Weights of a small GPT-style language model, trained from scratch on English Wikipedia.
Architecture: rotary positions, untied embeddings.
Each number is 200 + 40 x the weight over its row's rms, rounded and kept within 0 to 999. Layers, rows and columns count from 0. The size before them is the row's rms in percent of the matrix's.

# layer 5 attention output (transposed), 128x128, rms 0.293, rows 123-127, columns 64-127
101,237,284,186,211,239,176,157,177,205,133,168,221,125,220,142,199,163,162,219,243,193,181,216,158,195,141,136,169,168,277,207,159,204,170,176,106,220,251,115,186,223,250,220,234,149,214,228,178,174,127,235,179,172,227,138,199,211,250,234,291,192,200,171,150
102,189,197,226,229,121,208,211,170,171,232,186,203,194,218,216,107,76,125,188,195,213,230,277,167,203,137,195,136,258,199,269,158,254,163,201,198,164,244,121,256,186,178,204,249,233,145,183,145,212,231,167,226,128,242,218,226,197,119,208,176,291,226,242,234
107,232,246,123,268,231,218,224,173,195,228,260,258,182,233,200,217,141,279,270,194,178,248,171,159,136,186,222,134,196,217,181,261,173,270,194,210,251,155,146,209,211,264,232,237,211,202,197,166,228,220,251,223,147,162,167,173,220,202,253,182,243,192,146,187
121,207,154,172,251,154,220,165,198,182,208,187,170,206,165,276,256,239,225,275,174,201,187,223,187,144,190,138,203,199,290,192,188,214,165,151,216,265,161,199,183,198,149,224,209,205,201,174,238,199,166,176,144,152,169,242,193,230,179,204,182,246,137,232,196
113,130,245,171,131,227,205,249,126,207,212,230,193,200,172,233,233,181,118,203,171,181,271,217,271,227,210,265,218,110,244,203,190,242,198,185,188,121,150,142,154,165,248,196,146,118,231,278,185,182,172,183,142,148,191,247,214,213,225,209,260,229,185,219,179
# layer 5 attention value, 128x128, rms 0.0819, rows 124-127, columns 64-127
103,184,195,226,160,215,186,191,247,243,173,217,216,124,194,194,231,240,261,221,254,192,175,118,233,209,276,176,190,221,213,167,201,228,178,138,205,245,181,183,205,281,208,218,238,170,167,199,240,217,120,249,179,247,208,216,218,209,243,252,256,140,187,224,219
103,188,177,253,237,223,192,225,230,192,212,260,179,281,146,239,166,152,234,177,157,148,205,190,213,159,253,179,199,279,180,178,184,160,264,269,258,118,243,188,147,180,216,166,151,194,180,202,249,157,256,215,198,204,197,225,160,160,224,172,65,209,162,148,143
119,133,272,183,248,276,152,279,203,203,233,133,212,232,216,209,201,207,192,141,211,188,157,165,132,201,227,282,205,142,177,248,254,233,213,235,208,172,259,187,163,220,193,212,266,198,137,187,263,231,160,191,145,204,186,209,178,176,229,222,225,159,181,162,216
107,228,219,107,179,156,239,151,198,209,237,175,173,190,244,188,189,225,228,164,243,258,217,183,140,196,173,264,231,193,167,231,184,245,284,262,186,242,197,287,265,242,149,259,177,253,251,147,174,217,206,231,185,191,186,190,209,229,162,237,243,164,164,162,226
# layer 5 MLP gate, 320x128, rms 0.115, rows 0-33, columns 64-127
100,146,228,187,183,222,192,170,217,187,242,200,288,202,255,167,150,204,178,117,186,224,149,291,190,182,193,213,215,200,210,166,188,172,197,199,239,253,177,175,233,218,232,306,234,196,172,161,162,268,220,170,177,190,274,196,254,166,263,190,248,146,249,150,189
103,146,176,232,104,295,190,153,145,178,216,240,200,237,231,226,250,224,206,157,199,178,238,255,212,235,158,182,199,159,191,180,224,218,180,200,281,248,217,173,174,184,219,198,277,159,174,180,192,246,232,177,183,222,245,145,183,179,155,234,246,291,230,207,187
103,209,200,178,161,175,229,232,217,277,222,129,234,171,191,137,245,166,221,186,249,238,191,315,148,241,231,190,170,293,233,225,232,241,169,280,136,209,145,126,170,173,172,226,231,331,197,188,186,145,202,164,220,194,199,180,198,217,266,243,203,191,206,160,184
103,227,221,240,188,211,159,162,205,171,126,245,157,201,204,143,246,227,241,191,180,241,108,230,173,234,195,269,162,217,149,195,230,204,260,142,244,137,232,177,220,211,207,153,156,247,261,157,229,228,145,205,91,163,220,174,217,219,197,242,198,266,204,199,230
094,239,143,185,219,174,148,201,175,294,106,160,227,191,189,218,196,176,256,194,269,177,204,179,156,184,151,171,203,202,190,197,212,224,211,213,188,173,164,195,154,198,142,222,128,111,144,174,186,170,218,247,264,249,178,237,223,214,144,184,142,128,251,212,198
099,188,195,194,172,182,276,223,132,174,216,167,186,224,274,220,125,280,220,222,205,239,225,146,166,252,202,216,235,191,189,128,144,204,165,198,137,289,192,181,275,192,228,258,222,202,226,227,221,226,240,203,145,211,216,152,238,202,194,175,122,245,150,191,259
099,178,231,183,175,200,201,221,235,201,211,173,212,126,203,201,207,233,168,248,168,214,163,248,176,232,236,199,251,203,172,244,225,190,187,207,150,168,234,197,234,177,207,246,250,142,260,240,146,267,189,230,200,215,223,267,169,318,197,130,146,198,146,293,200
096,139,169,192,209,210,153,142,183,171,204,95,258,176,225,142,182,144,219,164,269,218,142,293,181,187,231,200,192,222,174,217,194,172,255,209,292,223,207,170,256,139,198,184,171,209,120,179,219,195,222,95,236,118,264,144,215,174,201,220,275,254,128,135,207
097,154,179,186,203,286,174,252,204,229,214,216,135,237,146,254,159,189,192,164,173,213,252,247,198,216,169,173,153,163,241,122,218,173,171,175,238,157,151,190,265,163,161,273,210,218,202,194,167,245,258,187,216,141,148,167,184,225,147,240,135,262,203,217,189
100,192,195,278,118,188,142,168,209,211,184,249,178,274,137,267,232,158,157,236,241,124,225,275,211,173,146,220,239,215,222,179,147,212,190,212,221,188,149,156,192,223,212,229,130,209,186,204,146,194,208,172,164,186,222,202,168,141,241,217,195,227,190,158,222
090,231,170,210,225,173,225,227,249,175,167,141,179,130,256,213,180,215,171,240,222,181,206,182,124,148,218,162,164,239,182,90,144,206,176,135,163,250,201,138,109,230,195,223,201,280,203,283,208,178,222,189,241,192,265,199,206,154,177,137,229,211,151,148,191
100,199,258,215,170,334,235,172,235,162,204,280,144,171,179,260,263,225,160,184,228,219,180,241,235,246,217,221,168,124,240,216,208,221,158,189,208,161,251,175,193,228,190,209,287,202,162,196,187,182,193,198,186,263,205,167,136,259,216,217,172,203,264,223,256
099,137,263,192,165,251,226,207,173,153,207,134,138,223,169,117,236,206,170,142,169,256,150,158,234,260,190,158,204,225,197,259,175,200,197,264,212,116,257,204,177,206,253,203,144,218,141,123,217,193,168,192,221,171,133,155,185,263,274,275,144,150,144,208,192
105,196,176,150,192,191,163,227,161,167,238,232,167,199,196,252,217,225,224,150,91,190,134,140,189,269,154,158,187,232,168,228,191,137,148,228,215,200,211,204,240,137,166,296,148,221,200,190,171,168,185,209,210,243,237,186,241,233,163,224,177,247,257,257,189
113,215,215,220,177,177,205,134,180,144,197,104,181,197,195,275,196,182,205,207,233,237,229,188,213,199,142,233,191,236,195,150,179,172,205,196,194,191,140,164,169,203,176,217,248,171,173,220,152,140,170,157,185,222,286,241,231,216,132,199,284,220,223,186,112
103,241,166,232,181,188,201,205,238,213,225,252,180,185,265,231,142,231,254,151,252,151,117,229,186,237,244,251,224,165,269,223,143,221,177,266,235,189,219,127,248,257,249,337,118,208,201,183,210,232,194,228,217,227,223,232,179,189,193,201,203,199,287,218,223
100,191,207,209,256,211,200,182,206,244,215,184,160,308,152,164,164,195,172,232,235,256,234,156,154,178,216,126,238,197,183,161,262,195,208,193,155,199,204,197,173,135,259,170,170,130,210,197,191,186,155,215,243,154,192,191,164,215,229,240,310,152,145,186,143
103,210,232,201,167,219,177,263,163,290,230,170,223,222,237,197,175,243,159,195,211,246,234,197,169,193,212,219,270,270,179,247,129,100,194,243,232,222,140,191,136,153,86,201,110,230,228,147,192,194,251,187,262,237,269,220,204,178,181,201,199,199,181,243,234
099,172,278,104,217,190,266,211,215,189,122,240,202,173,203,158,142,244,189,239,177,165,195,222,148,138,203,185,201,222,117,286,238,177,243,207,153,215,199,190,234,194,165,182,171,184,202,203,166,200,189,206,100,252,274,191,174,127,254,274,251,265,245,173,223
099,244,141,179,223,216,247,187,183,102,185,212,146,216,228,227,255,312,239,170,144,177,200,225,157,199,184,168,272,211,177,244,224,159,230,232,199,158,234,200,162,111,210,216,187,163,200,208,267,191,149,219,210,169,172,177,150,197,147,237,150,197,218,219,204
093,170,171,196,230,171,154,172,193,237,191,139,203,172,185,190,184,279,180,210,159,195,205,201,204,225,129,174,168,186,290,127,158,203,144,166,193,207,169,155,291,234,207,155,258,106,210,245,198,190,109,158,174,247,237,165,208,135,183,214,214,158,196,246,224
098,195,218,277,212,177,165,206,223,248,228,229,188,173,161,154,229,151,222,155,158,250,163,154,209,186,185,215,197,176,245,227,145,184,210,131,199,225,261,170,275,199,178,144,244,161,275,230,232,219,140,122,120,247,210,253,214,146,252,263,210,157,163,216,215
097,142,188,152,176,143,259,176,215,279,231,234,142,165,202,200,165,234,152,200,233,212,113,244,192,260,175,161,186,175,218,173,204,195,211,160,187,224,275,160,201,211,215,183,163,241,209,224,233,197,248,110,165,230,193,193,219,193,206,226,277,243,207,165,193
089,233,242,174,213,153,182,206,223,244,152,163,195,285,186,234,188,173,225,148,184,234,190,191,214,195,182,283,152,184,175,243,233,176,190,232,178,133,189,195,188,263,182,213,153,180,166,159,208,147,174,160,235,163,201,316,193,192,280,221,172,260,177,166,186
094,133,252,214,212,256,220,122,296,228,269,203,255,203,185,224,234,277,199,222,270,153,246,155,142,135,169,170,179,177,196,179,184,187,213,182,178,164,138,211,203,156,179,194,241,224,245,189,270,151,202,215,211,241,220,234,232,202,151,236,226,155,179,214,240
102,228,243,156,244,210,205,263,179,208,238,223,154,231,168,190,201,271,268,190,192,152,216,166,129,188,318,117,290,141,230,222,209,220,226,198,190,223,287,222,284,247,231,231,213,160,119,204,227,172,198,153,160,161,181,159,200,194,293,168,180,181,156,176,207
107,190,243,235,224,166,167,248,207,184,169,204,251,174,183,215,214,227,210,197,168,308,220,197,178,194,211,184,196,223,236,254,288,259,248,193,219,173,173,244,213,219,106,154,266,123,218,157,224,163,167,188,221,240,222,224,158,142,232,203,242,223,193,177,191
104,180,255,189,229,214,169,242,235,142,193,214,226,248,88,214,289,162,245,160,267,210,258,187,188,215,198,96,246,112,195,172,200,257,241,239,202,209,274,203,173,220,235,186,192,131,183,159,184,210,168,263,179,209,296,203,211,206,161,175,216,201,191,250,212
102,230,195,294,221,261,233,177,209,270,193,212,158,136,242,264,160,195,159,171,227,184,206,185,196,269,137,169,208,191,203,296,149,204,216,242,131,93,234,217,226,191,233,260,200,223,212,220,182,166,212,216,200,201,195,236,166,215,209,167,228,191,233,217,201
106,153,194,199,175,162,284,206,233,196,187,172,169,225,210,271,237,251,167,296,215,202,211,190,185,157,190,176,246,147,209,180,171,243,196,163,218,265,171,294,226,143,123,136,277,175,187,217,116,199,197,170,229,188,202,196,189,175,226,106,177,199,160,154,194
114,177,231,200,168,211,217,257,262,264,259,222,111,203,238,219,144,228,209,197,191,315,246,205,143,179,209,134,223,236,195,169,228,216,228,237,221,242,227,229,215,169,182,217,255,250,184,170,174,214,214,186,200,93,207,182,221,174,250,199,208,154,181,217,193
099,183,182,232,146,163,263,135,124,218,227,184,220,187,245,201,168,189,187,221,184,199,123,182,173,167,216,133,186,199,154,208,196,175,148,154,133,194,194,212,215,197,163,232,189,198,182,221,252,218,200,218,196,155,129,215,183,224,122,237,176,195,189,148,235
099,165,176,242,178,231,115,184,216,177,221,202,225,242,213,269,222,180,187,168,204,213,202,178,223,173,231,155,231,212,241,219,188,198,231,201,259,268,201,206,247,203,242,168,155,162,224,148,186,261,230,213,183,118,235,171,132,190,208,182,169,181,125,175,152
100,194,164,241,137,194,202,268,136,142,186,175,209,204,206,204,307,238,182,174,181,198,163,213,247,284,232,186,202,184,209,152,237,205,236,218,216,118,214,229,224,186,218,170,246,232,220,144,215,150,161,258,170,172,144,208,215,206,150,220,259,204,154,204,194
# layer 5 MLP up, 320x128, rms 0.116, rows 0-32, columns 64-127
102,262,191,176,155,188,184,214,243,176,188,215,281,206,131,266,151,204,217,204,261,175,226,190,220,210,167,193,255,210,239,237,166,232,182,181,130,240,212,188,182,197,198,100,218,198,184,177,221,156,189,241,171,284,235,272,227,205,208,226,175,179,257,245,189
105,213,208,229,202,200,240,212,171,227,216,194,166,253,218,200,237,253,179,237,184,198,188,284,279,214,186,178,169,245,198,181,178,180,128,265,201,276,216,205,194,167,155,136,198,131,280,191,253,240,228,179,156,235,193,220,192,154,243,229,215,191,247,203,206
100,249,143,257,206,166,236,136,191,228,213,217,198,131,226,178,155,149,144,198,214,198,185,158,235,197,136,231,227,268,159,210,273,235,199,134,128,197,235,144,166,196,178,234,116,208,162,224,127,195,228,179,306,138,161,143,203,231,269,173,250,217,122,217,227
104,217,237,160,216,182,163,208,252,253,210,185,292,100,292,235,176,141,137,159,195,263,188,200,137,209,231,242,253,212,199,193,156,238,106,218,314,207,174,215,191,132,123,207,199,184,169,262,129,193,204,179,187,203,232,164,219,186,129,184,193,193,202,212,180
097,245,230,297,199,221,163,232,197,131,179,180,134,209,162,173,171,252,226,260,192,199,226,245,208,206,153,232,199,227,171,204,217,177,219,159,192,224,203,164,257,190,216,175,267,271,168,116,233,207,204,196,111,175,243,216,133,144,229,204,194,237,148,187,184
107,209,208,171,293,260,131,229,284,196,250,170,236,224,176,178,205,181,260,120,214,194,183,229,227,245,198,208,180,116,193,187,206,190,252,158,194,185,230,112,174,157,193,213,177,163,216,208,281,187,272,140,246,226,203,219,215,219,191,165,241,147,228,157,152
105,212,203,215,203,147,216,264,140,249,159,237,223,218,225,171,248,120,171,196,238,185,165,202,153,243,241,147,160,232,185,212,213,195,175,157,232,167,223,245,177,252,200,220,194,73,145,185,139,89,195,167,187,231,244,126,268,157,174,183,185,187,247,223,230
092,170,250,176,181,225,179,148,266,257,176,166,205,173,186,157,136,249,173,200,175,173,245,210,214,230,290,252,203,287,189,191,191,216,217,197,223,201,211,195,85,187,227,176,220,218,255,173,170,136,159,262,231,203,162,163,276,246,231,181,200,210,138,158,200
101,188,156,175,259,247,196,249,177,233,241,260,177,278,151,215,114,187,242,202,153,210,210,152,209,146,174,221,135,200,189,219,190,159,185,203,170,242,211,270,273,178,204,290,256,236,189,190,199,241,215,225,199,140,126,242,113,183,179,206,147,280,200,192,204
100,216,198,133,178,273,179,235,186,173,223,184,144,154,247,101,223,319,210,213,194,138,216,167,169,146,221,209,215,246,169,233,203,207,279,147,259,148,230,256,190,184,211,173,209,150,151,163,211,227,131,160,221,217,229,196,205,184,185,203,231,145,135,282,230
089,237,154,171,162,207,229,266,213,194,124,142,184,183,198,234,203,192,192,248,239,210,186,214,142,112,180,257,189,208,152,164,149,222,156,154,200,192,272,177,175,216,187,173,242,197,237,217,235,189,203,171,222,256,180,218,191,185,173,156,169,190,240,211,201
106,230,149,191,179,185,163,178,272,232,262,198,211,230,198,142,265,264,251,221,175,186,167,130,168,181,253,132,199,206,272,204,293,264,144,250,170,156,211,172,221,189,249,199,254,225,185,241,174,208,129,246,153,162,165,191,132,219,188,258,193,217,218,203,263
106,233,205,281,209,242,102,125,148,208,206,155,205,253,113,157,183,131,227,173,175,251,233,166,190,285,191,188,178,222,277,248,192,161,194,236,219,159,218,188,180,215,255,211,193,224,144,217,218,252,210,210,235,229,172,150,204,191,221,236,190,195,184,269,215
104,102,169,188,218,233,162,210,189,154,260,221,174,128,207,236,232,299,145,144,140,222,156,217,220,192,170,182,230,227,104,189,145,274,166,197,189,214,205,203,158,163,205,119,204,141,181,184,199,188,183,227,164,203,178,278,217,233,154,119,180,249,210,119,199
113,170,215,173,200,233,163,175,213,224,181,220,172,200,161,205,199,200,171,286,190,118,187,239,181,175,230,187,187,196,178,195,177,206,233,217,268,189,199,217,204,224,211,187,151,313,162,175,200,251,243,264,274,175,108,147,197,197,265,199,107,147,170,213,306
104,202,159,155,242,193,283,191,158,216,163,257,164,198,143,222,182,230,186,212,160,242,164,169,190,144,280,192,192,144,250,228,197,233,167,174,145,248,63,201,210,233,170,213,221,234,167,153,246,226,146,182,165,287,198,253,182,163,215,197,179,208,169,207,213
101,222,145,232,180,197,204,210,175,244,197,161,203,201,239,214,219,242,179,250,174,254,279,218,209,207,233,159,269,260,158,198,240,210,182,256,174,161,208,262,148,221,201,103,173,161,182,171,204,208,190,229,202,264,197,151,222,273,250,197,166,160,175,192,119
096,191,181,218,151,248,151,235,143,214,233,219,128,305,231,199,278,280,240,252,197,213,231,210,258,213,179,147,165,178,190,198,202,254,170,165,226,154,266,173,230,175,275,166,234,170,219,200,252,167,218,207,192,217,147,234,143,206,228,133,198,194,156,225,228
097,143,230,201,291,182,232,235,195,188,171,211,162,115,240,102,184,242,236,265,171,118,164,217,158,186,262,207,139,216,222,228,259,165,186,201,139,182,193,154,219,234,215,218,205,178,222,173,182,156,236,188,153,253,207,243,198,167,221,279,272,294,207,169,167
098,234,145,227,207,267,260,195,245,222,174,257,248,208,175,242,216,156,194,118,236,151,212,219,220,184,305,241,199,179,214,205,159,180,238,199,261,225,231,210,256,202,209,241,178,191,245,160,231,228,174,179,139,211,266,233,184,186,114,261,193,256,160,93,272
099,196,303,195,176,230,204,158,213,183,231,198,159,173,210,224,197,193,188,161,147,310,193,146,209,165,162,204,135,184,176,222,241,213,193,178,253,135,204,132,253,189,129,220,182,187,230,174,188,211,279,184,234,207,188,218,271,220,225,211,212,181,234,201,202
100,171,242,179,242,201,271,241,156,212,223,251,175,198,202,193,195,232,252,201,253,216,134,193,292,184,198,125,180,164,226,231,206,256,193,241,119,197,188,109,180,200,196,208,208,195,230,235,203,169,166,213,107,229,183,184,243,137,294,232,243,197,211,171,182
096,203,177,225,225,213,177,212,109,214,240,209,234,163,232,164,238,183,239,184,152,227,247,233,257,191,240,211,141,287,162,149,201,214,223,210,222,226,195,147,234,209,191,175,162,216,217,156,214,166,214,156,245,237,224,249,181,271,208,197,154,134,175,134,205
091,233,173,262,140,193,219,236,181,203,119,219,252,231,213,236,258,175,123,185,227,247,184,266,161,189,171,164,237,191,191,177,181,176,170,193,219,181,259,314,246,185,239,181,230,141,193,225,207,166,217,162,163,142,233,228,177,150,126,128,188,176,215,222,227
094,161,258,190,214,162,199,206,147,243,255,210,186,185,212,179,251,207,162,230,195,246,251,190,191,197,265,186,209,204,180,123,230,214,142,185,190,233,171,150,198,214,173,157,134,226,191,166,244,181,200,159,165,215,225,207,202,170,229,231,225,186,180,130,194
102,112,222,237,249,169,259,156,177,162,171,246,266,208,234,163,199,195,150,143,191,267,168,172,226,184,216,171,179,235,257,211,175,179,248,207,212,183,172,185,141,152,186,148,192,161,213,187,195,193,146,148,227,192,229,120,138,232,110,227,255,189,251,316,251
109,241,284,285,181,233,231,156,157,179,169,190,191,259,229,167,228,157,197,175,199,133,209,251,189,195,220,133,194,144,205,263,164,247,196,152,157,217,265,196,190,194,233,219,198,140,173,226,167,168,151,248,131,209,159,245,246,173,158,112,190,240,245,163,193
106,205,171,202,220,238,112,251,267,157,165,248,248,137,182,170,206,187,217,171,211,209,186,143,193,211,170,217,173,250,170,221,248,194,199,264,209,195,250,135,199,141,145,246,110,181,177,121,255,183,179,150,203,192,245,208,160,180,212,159,177,278,253,226,163
099,131,178,203,204,242,146,265,181,258,197,205,206,188,205,246,173,140,160,158,219,192,232,172,202,145,103,214,223,191,132,254,140,223,257,255,144,109,184,166,214,191,180,187,180,159,161,189,200,170,302,208,181,207,175,224,197,204,214,181,182,247,206,212,145
105,200,158,211,174,149,263,197,207,227,154,264,220,217,194,260,245,248,160,191,169,212,162,181,224,184,174,201,292,158,212,206,170,306,194,252,163,127,169,189,161,222,212,204,283,224,189,302,193,204,221,202,154,139,205,270,213,273,189,166,134,220,206,232,196
103,272,158,230,210,200,212,153,164,191,219,170,206,243,278,254,209,177,195,169,206,252,287,178,218,143,132,112,163,217,195,188,154,162,165,224,192,292,204,247,256,192,197,161,223,153,167,156,206,199,233,147,164,204,186,220,203,180,159,200,210,232,205,282,233
100,227,169,190,186,213,303,180,107,219,194,173,222,175,252,173,109,237,229,176,241,229,170,270,194,218,209,206,196,273,206,195,187,217,127,214,193,206,163,267,217,236,227,217,206,183,128,227,214,165,222,272,213,156,158,205,195,225,198,208,142,164,254,174,191
100,282,264,167,237,214,215,176,240,264,198,224,153,251,167,201,198,269,245,209,211,244,130,122,124,179,137,131,187,201,173,200,196,287,230,195,294,212,200,201,197,168,173,181,202,228,208,242,224,230,174,168,155,196,141,217,171,188,185,172,162,222,127,231,251
# layer 5 MLP down (transposed), 320x128, rms 0.106, rows 0-32, columns 64-127
100,186,164,184,230,200,194,187,202,246,169,127,168,160,228,192,127,182,141,238,193,238,225,198,121,187,142,171,203,155,197,273,206,188,223,130,215,128,201,236,176,181,156,139,239,181,143,209,194,267,155,218,165,111,139,213,200,202,207,188,130,238,171,132,189
107,255,244,180,216,198,193,196,142,240,165,243,251,324,186,183,205,196,202,275,133,181,156,281,209,194,200,194,201,144,191,210,164,230,213,168,205,168,185,247,238,204,188,179,229,255,167,254,149,253,251,184,211,283,223,140,191,179,143,176,185,258,249,192,211
096,287,224,183,246,196,110,122,182,164,157,199,217,184,164,239,230,172,204,206,190,214,147,197,202,217,223,240,259,250,239,170,144,273,225,258,107,237,166,187,222,249,113,181,210,241,159,128,259,152,167,194,167,216,200,204,146,164,207,216,147,168,215,239,201
106,238,228,214,236,140,181,222,181,189,144,173,192,194,205,149,145,232,236,165,129,216,145,147,167,204,145,208,268,277,245,155,193,158,177,189,202,185,276,211,158,215,163,168,208,196,192,167,225,186,215,193,122,251,242,264,244,240,265,219,200,287,196,176,174
091,179,249,224,210,151,217,153,148,126,215,217,249,159,270,186,198,163,240,152,136,216,261,179,269,229,198,179,163,201,194,201,220,163,216,212,231,207,268,213,169,150,161,237,176,198,238,230,256,237,225,145,216,176,208,155,162,207,169,221,217,212,234,249,195
099,186,132,160,221,218,165,192,318,198,173,235,215,187,219,237,209,172,227,159,205,197,145,217,172,191,221,204,222,180,197,165,247,215,231,161,245,242,180,138,202,161,64,183,184,210,236,169,137,227,221,149,115,140,225,136,93,216,109,211,190,144,185,195,173
101,178,181,236,165,263,216,229,196,182,185,184,182,200,186,230,127,181,198,195,235,188,238,207,207,233,210,187,161,234,214,207,206,304,195,137,282,172,218,207,196,241,94,157,194,202,218,178,270,257,281,180,141,203,142,209,211,229,157,280,152,213,189,123,205
093,285,222,292,225,208,180,208,159,219,252,259,206,296,187,214,178,284,229,197,247,160,263,104,277,192,183,238,216,215,138,221,139,256,173,202,194,168,163,145,204,225,236,216,220,212,211,159,221,165,199,205,302,271,142,215,221,161,224,184,146,136,165,257,214
095,275,180,252,172,243,154,202,219,243,194,179,168,145,247,186,179,140,210,189,216,194,187,223,195,244,171,171,212,205,245,174,272,193,184,216,147,234,194,204,163,264,161,133,221,158,139,267,217,232,185,209,144,291,187,248,275,220,178,165,252,204,106,211,225
098,219,172,231,133,171,179,169,190,154,131,280,256,168,172,243,258,233,210,280,181,213,180,241,215,191,167,176,213,237,183,193,181,178,158,123,216,189,147,189,287,225,177,251,275,177,202,274,170,211,270,189,177,138,194,232,151,130,219,222,204,196,239,141,239
090,225,222,149,184,233,194,245,298,137,166,151,205,223,169,221,247,235,233,214,147,286,118,185,152,218,225,188,176,207,220,104,191,209,205,223,210,209,197,208,183,245,206,222,192,150,163,216,204,144,196,221,207,237,190,280,149,201,209,166,308,266,245,220,186
106,165,270,281,201,155,172,230,190,216,205,199,201,181,200,225,194,288,207,200,226,215,153,220,230,295,222,212,207,236,170,205,206,198,173,205,194,237,199,200,196,106,179,149,162,279,201,242,205,150,347,204,227,225,195,207,215,220,242,140,223,165,244,204,244
103,231,220,221,240,216,185,199,224,201,210,169,181,224,270,132,234,280,147,212,177,194,204,190,195,157,153,159,141,208,182,152,229,157,180,192,244,185,226,148,196,206,195,226,207,159,195,128,245,194,257,168,179,300,202,219,180,180,159,118,250,232,216,223,131
102,191,141,173,194,258,121,208,196,228,157,243,140,158,187,211,196,200,209,221,150,187,121,242,131,198,237,193,203,239,256,175,247,205,223,236,149,196,213,185,247,259,215,234,164,134,211,194,279,260,254,187,158,151,218,230,157,177,206,177,200,254,220,198,156
104,152,151,155,196,163,189,169,239,324,246,199,173,225,196,237,211,213,139,107,227,201,209,136,210,239,154,262,182,253,198,131,229,163,191,171,203,186,194,113,181,182,213,147,168,243,117,240,155,236,256,220,268,165,206,205,179,214,199,257,125,148,165,276,241
108,267,216,216,246,245,201,221,172,274,195,246,244,168,221,215,160,259,262,239,195,125,213,144,230,298,272,210,194,215,221,160,124,161,265,160,278,201,231,171,201,201,246,165,248,166,201,239,174,230,307,196,217,190,270,195,244,232,191,167,274,212,166,193,183
097,180,220,155,246,176,246,189,172,260,240,191,175,197,180,167,215,139,151,91,215,180,272,187,241,202,160,249,225,234,241,201,185,252,206,164,215,171,216,207,134,132,212,157,144,188,152,203,183,244,252,183,231,208,173,197,239,207,174,143,99,124,223,213,207
097,181,186,200,244,185,215,284,195,244,213,251,259,204,241,197,203,201,149,234,274,124,128,202,151,161,224,227,248,271,176,253,131,148,224,251,193,230,245,235,221,274,203,215,227,196,223,93,205,211,128,266,199,166,223,241,184,179,230,243,252,206,194,183,173
104,196,175,157,173,195,253,214,179,199,199,257,222,166,168,196,166,169,175,188,223,254,182,80,237,215,195,193,240,171,204,171,184,269,201,172,243,265,254,248,153,145,221,208,203,71,228,218,189,271,207,216,198,219,188,123,181,197,234,158,182,166,164,196,213
097,235,214,263,120,235,255,224,210,213,194,203,144,214,189,160,174,196,193,190,175,225,213,254,201,198,173,146,201,280,199,239,278,216,211,267,274,204,178,191,224,144,106,235,179,224,189,152,135,129,166,252,218,242,141,121,157,228,177,244,284,179,249,183,244
098,209,181,105,188,299,224,161,198,154,206,200,233,143,163,205,182,158,170,250,179,212,204,179,194,211,241,244,179,168,222,240,169,166,256,193,156,253,117,226,213,204,152,206,148,203,150,225,212,163,145,219,151,175,130,259,181,244,203,237,186,175,212,255,184
095,226,227,219,197,170,159,194,188,250,145,167,234,196,223,143,146,130,200,164,153,211,188,175,164,166,173,234,253,197,200,166,282,263,199,152,181,220,194,246,219,179,216,200,232,189,195,224,191,310,185,244,245,181,204,161,241,237,174,103,178,218,196,194,174
096,182,288,192,193,210,205,107,223,236,215,151,171,203,252,188,224,215,284,194,206,257,208,233,270,172,146,191,194,129,206,194,207,192,184,206,188,209,200,229,157,214,282,242,193,246,240,146,208,235,206,196,208,217,168,265,231,194,262,176,180,222,179,238,283
095,122,243,186,233,224,239,223,215,165,166,193,112,216,187,135,213,203,261,231,192,172,162,210,236,282,206,198,194,170,148,280,214,242,191,194,184,163,218,171,239,298,216,182,192,248,197,207,215,172,180,120,239,201,228,258,182,247,188,313,216,176,230,186,285
094,168,164,230,170,223,227,265,166,117,209,197,241,172,264,189,243,230,181,161,211,241,115,214,173,217,202,220,196,171,186,202,197,188,199,185,263,290,167,193,200,263,231,230,217,236,288,194,198,147,145,198,233,182,183,244,90,162,160,147,211,188,236,169,180
102,171,179,205,178,193,206,286,225,173,242,212,161,212,215,161,159,163,204,284,156,110,209,235,232,198,217,172,205,121,214,248,233,259,96,166,243,233,244,184,176,204,136,195,163,198,243,216,208,212,224,244,287,231,154,164,205,185,194,265,218,165,177,167,207
107,241,220,232,194,174,205,136,238,186,178,213,177,223,198,223,155,181,257,209,247,263,151,195,177,253,127,185,233,170,172,176,142,172,214,185,245,128,208,200,235,148,243,264,243,188,192,198,235,205,203,219,173,204,184,188,176,206,171,305,164,234,200,202,254
108,193,223,218,236,191,189,122,154,251,172,219,161,242,232,131,210,235,271,227,176,218,198,204,239,230,170,149,227,180,199,178,180,277,208,213,195,203,220,225,117,169,231,247,240,209,261,179,235,209,261,186,216,122,150,184,222,261,175,237,164,170,254,184,138
101,245,186,286,172,202,171,269,195,211,204,231,187,174,177,166,245,234,200,177,203,235,177,174,177,103,166,245,210,154,284,181,177,199,248,191,268,194,229,155,221,147,160,242,171,221,218,158,151,186,155,181,145,229,170,228,183,259,149,309,197,232,232,157,140
103,210,195,174,188,261,159,232,254,201,171,127,179,194,194,180,257,222,177,197,221,244,190,165,306,174,343,178,191,168,196,209,214,185,178,169,172,214,201,179,197,203,123,221,235,278,231,81,217,203,230,170,167,216,198,225,168,198,176,152,209,242,241,199,157
104,183,181,210,220,219,158,221,207,235,248,125,131,196,118,228,191,248,249,222,132,145,141,278,182,233,186,253,180,161,164,162,95,223,214,173,178,166,206,146,181,239,184,256,185,169,262,213,202,183,210,189,269,276,188,169,248,210,140,185,176,192,143,223,246
103,259,212,175,197,234,201,254,212,258,140,224,175,150,165,212,184,141,283,234,186,220,145,146,247,214,240,204,269,255,245,249,162,210,212,212,199,226,178,238,182,233,213,158,203,213,179,246,238,215,190,230,278,168,212,177,256,283,274,181,240,248,222,149,175
103,278,254,268,187,274,157,206,217,189,226,232,183,172,188,186,157,268,179,149,181,151,99,218,204,229,224,238,202,162,200,191,255,215,185,218,173,197,226,200,159,221,154,179,192,201,240,119,239,164,255,203,211,190,222,232,204,205,158,237,139,199,169,217,188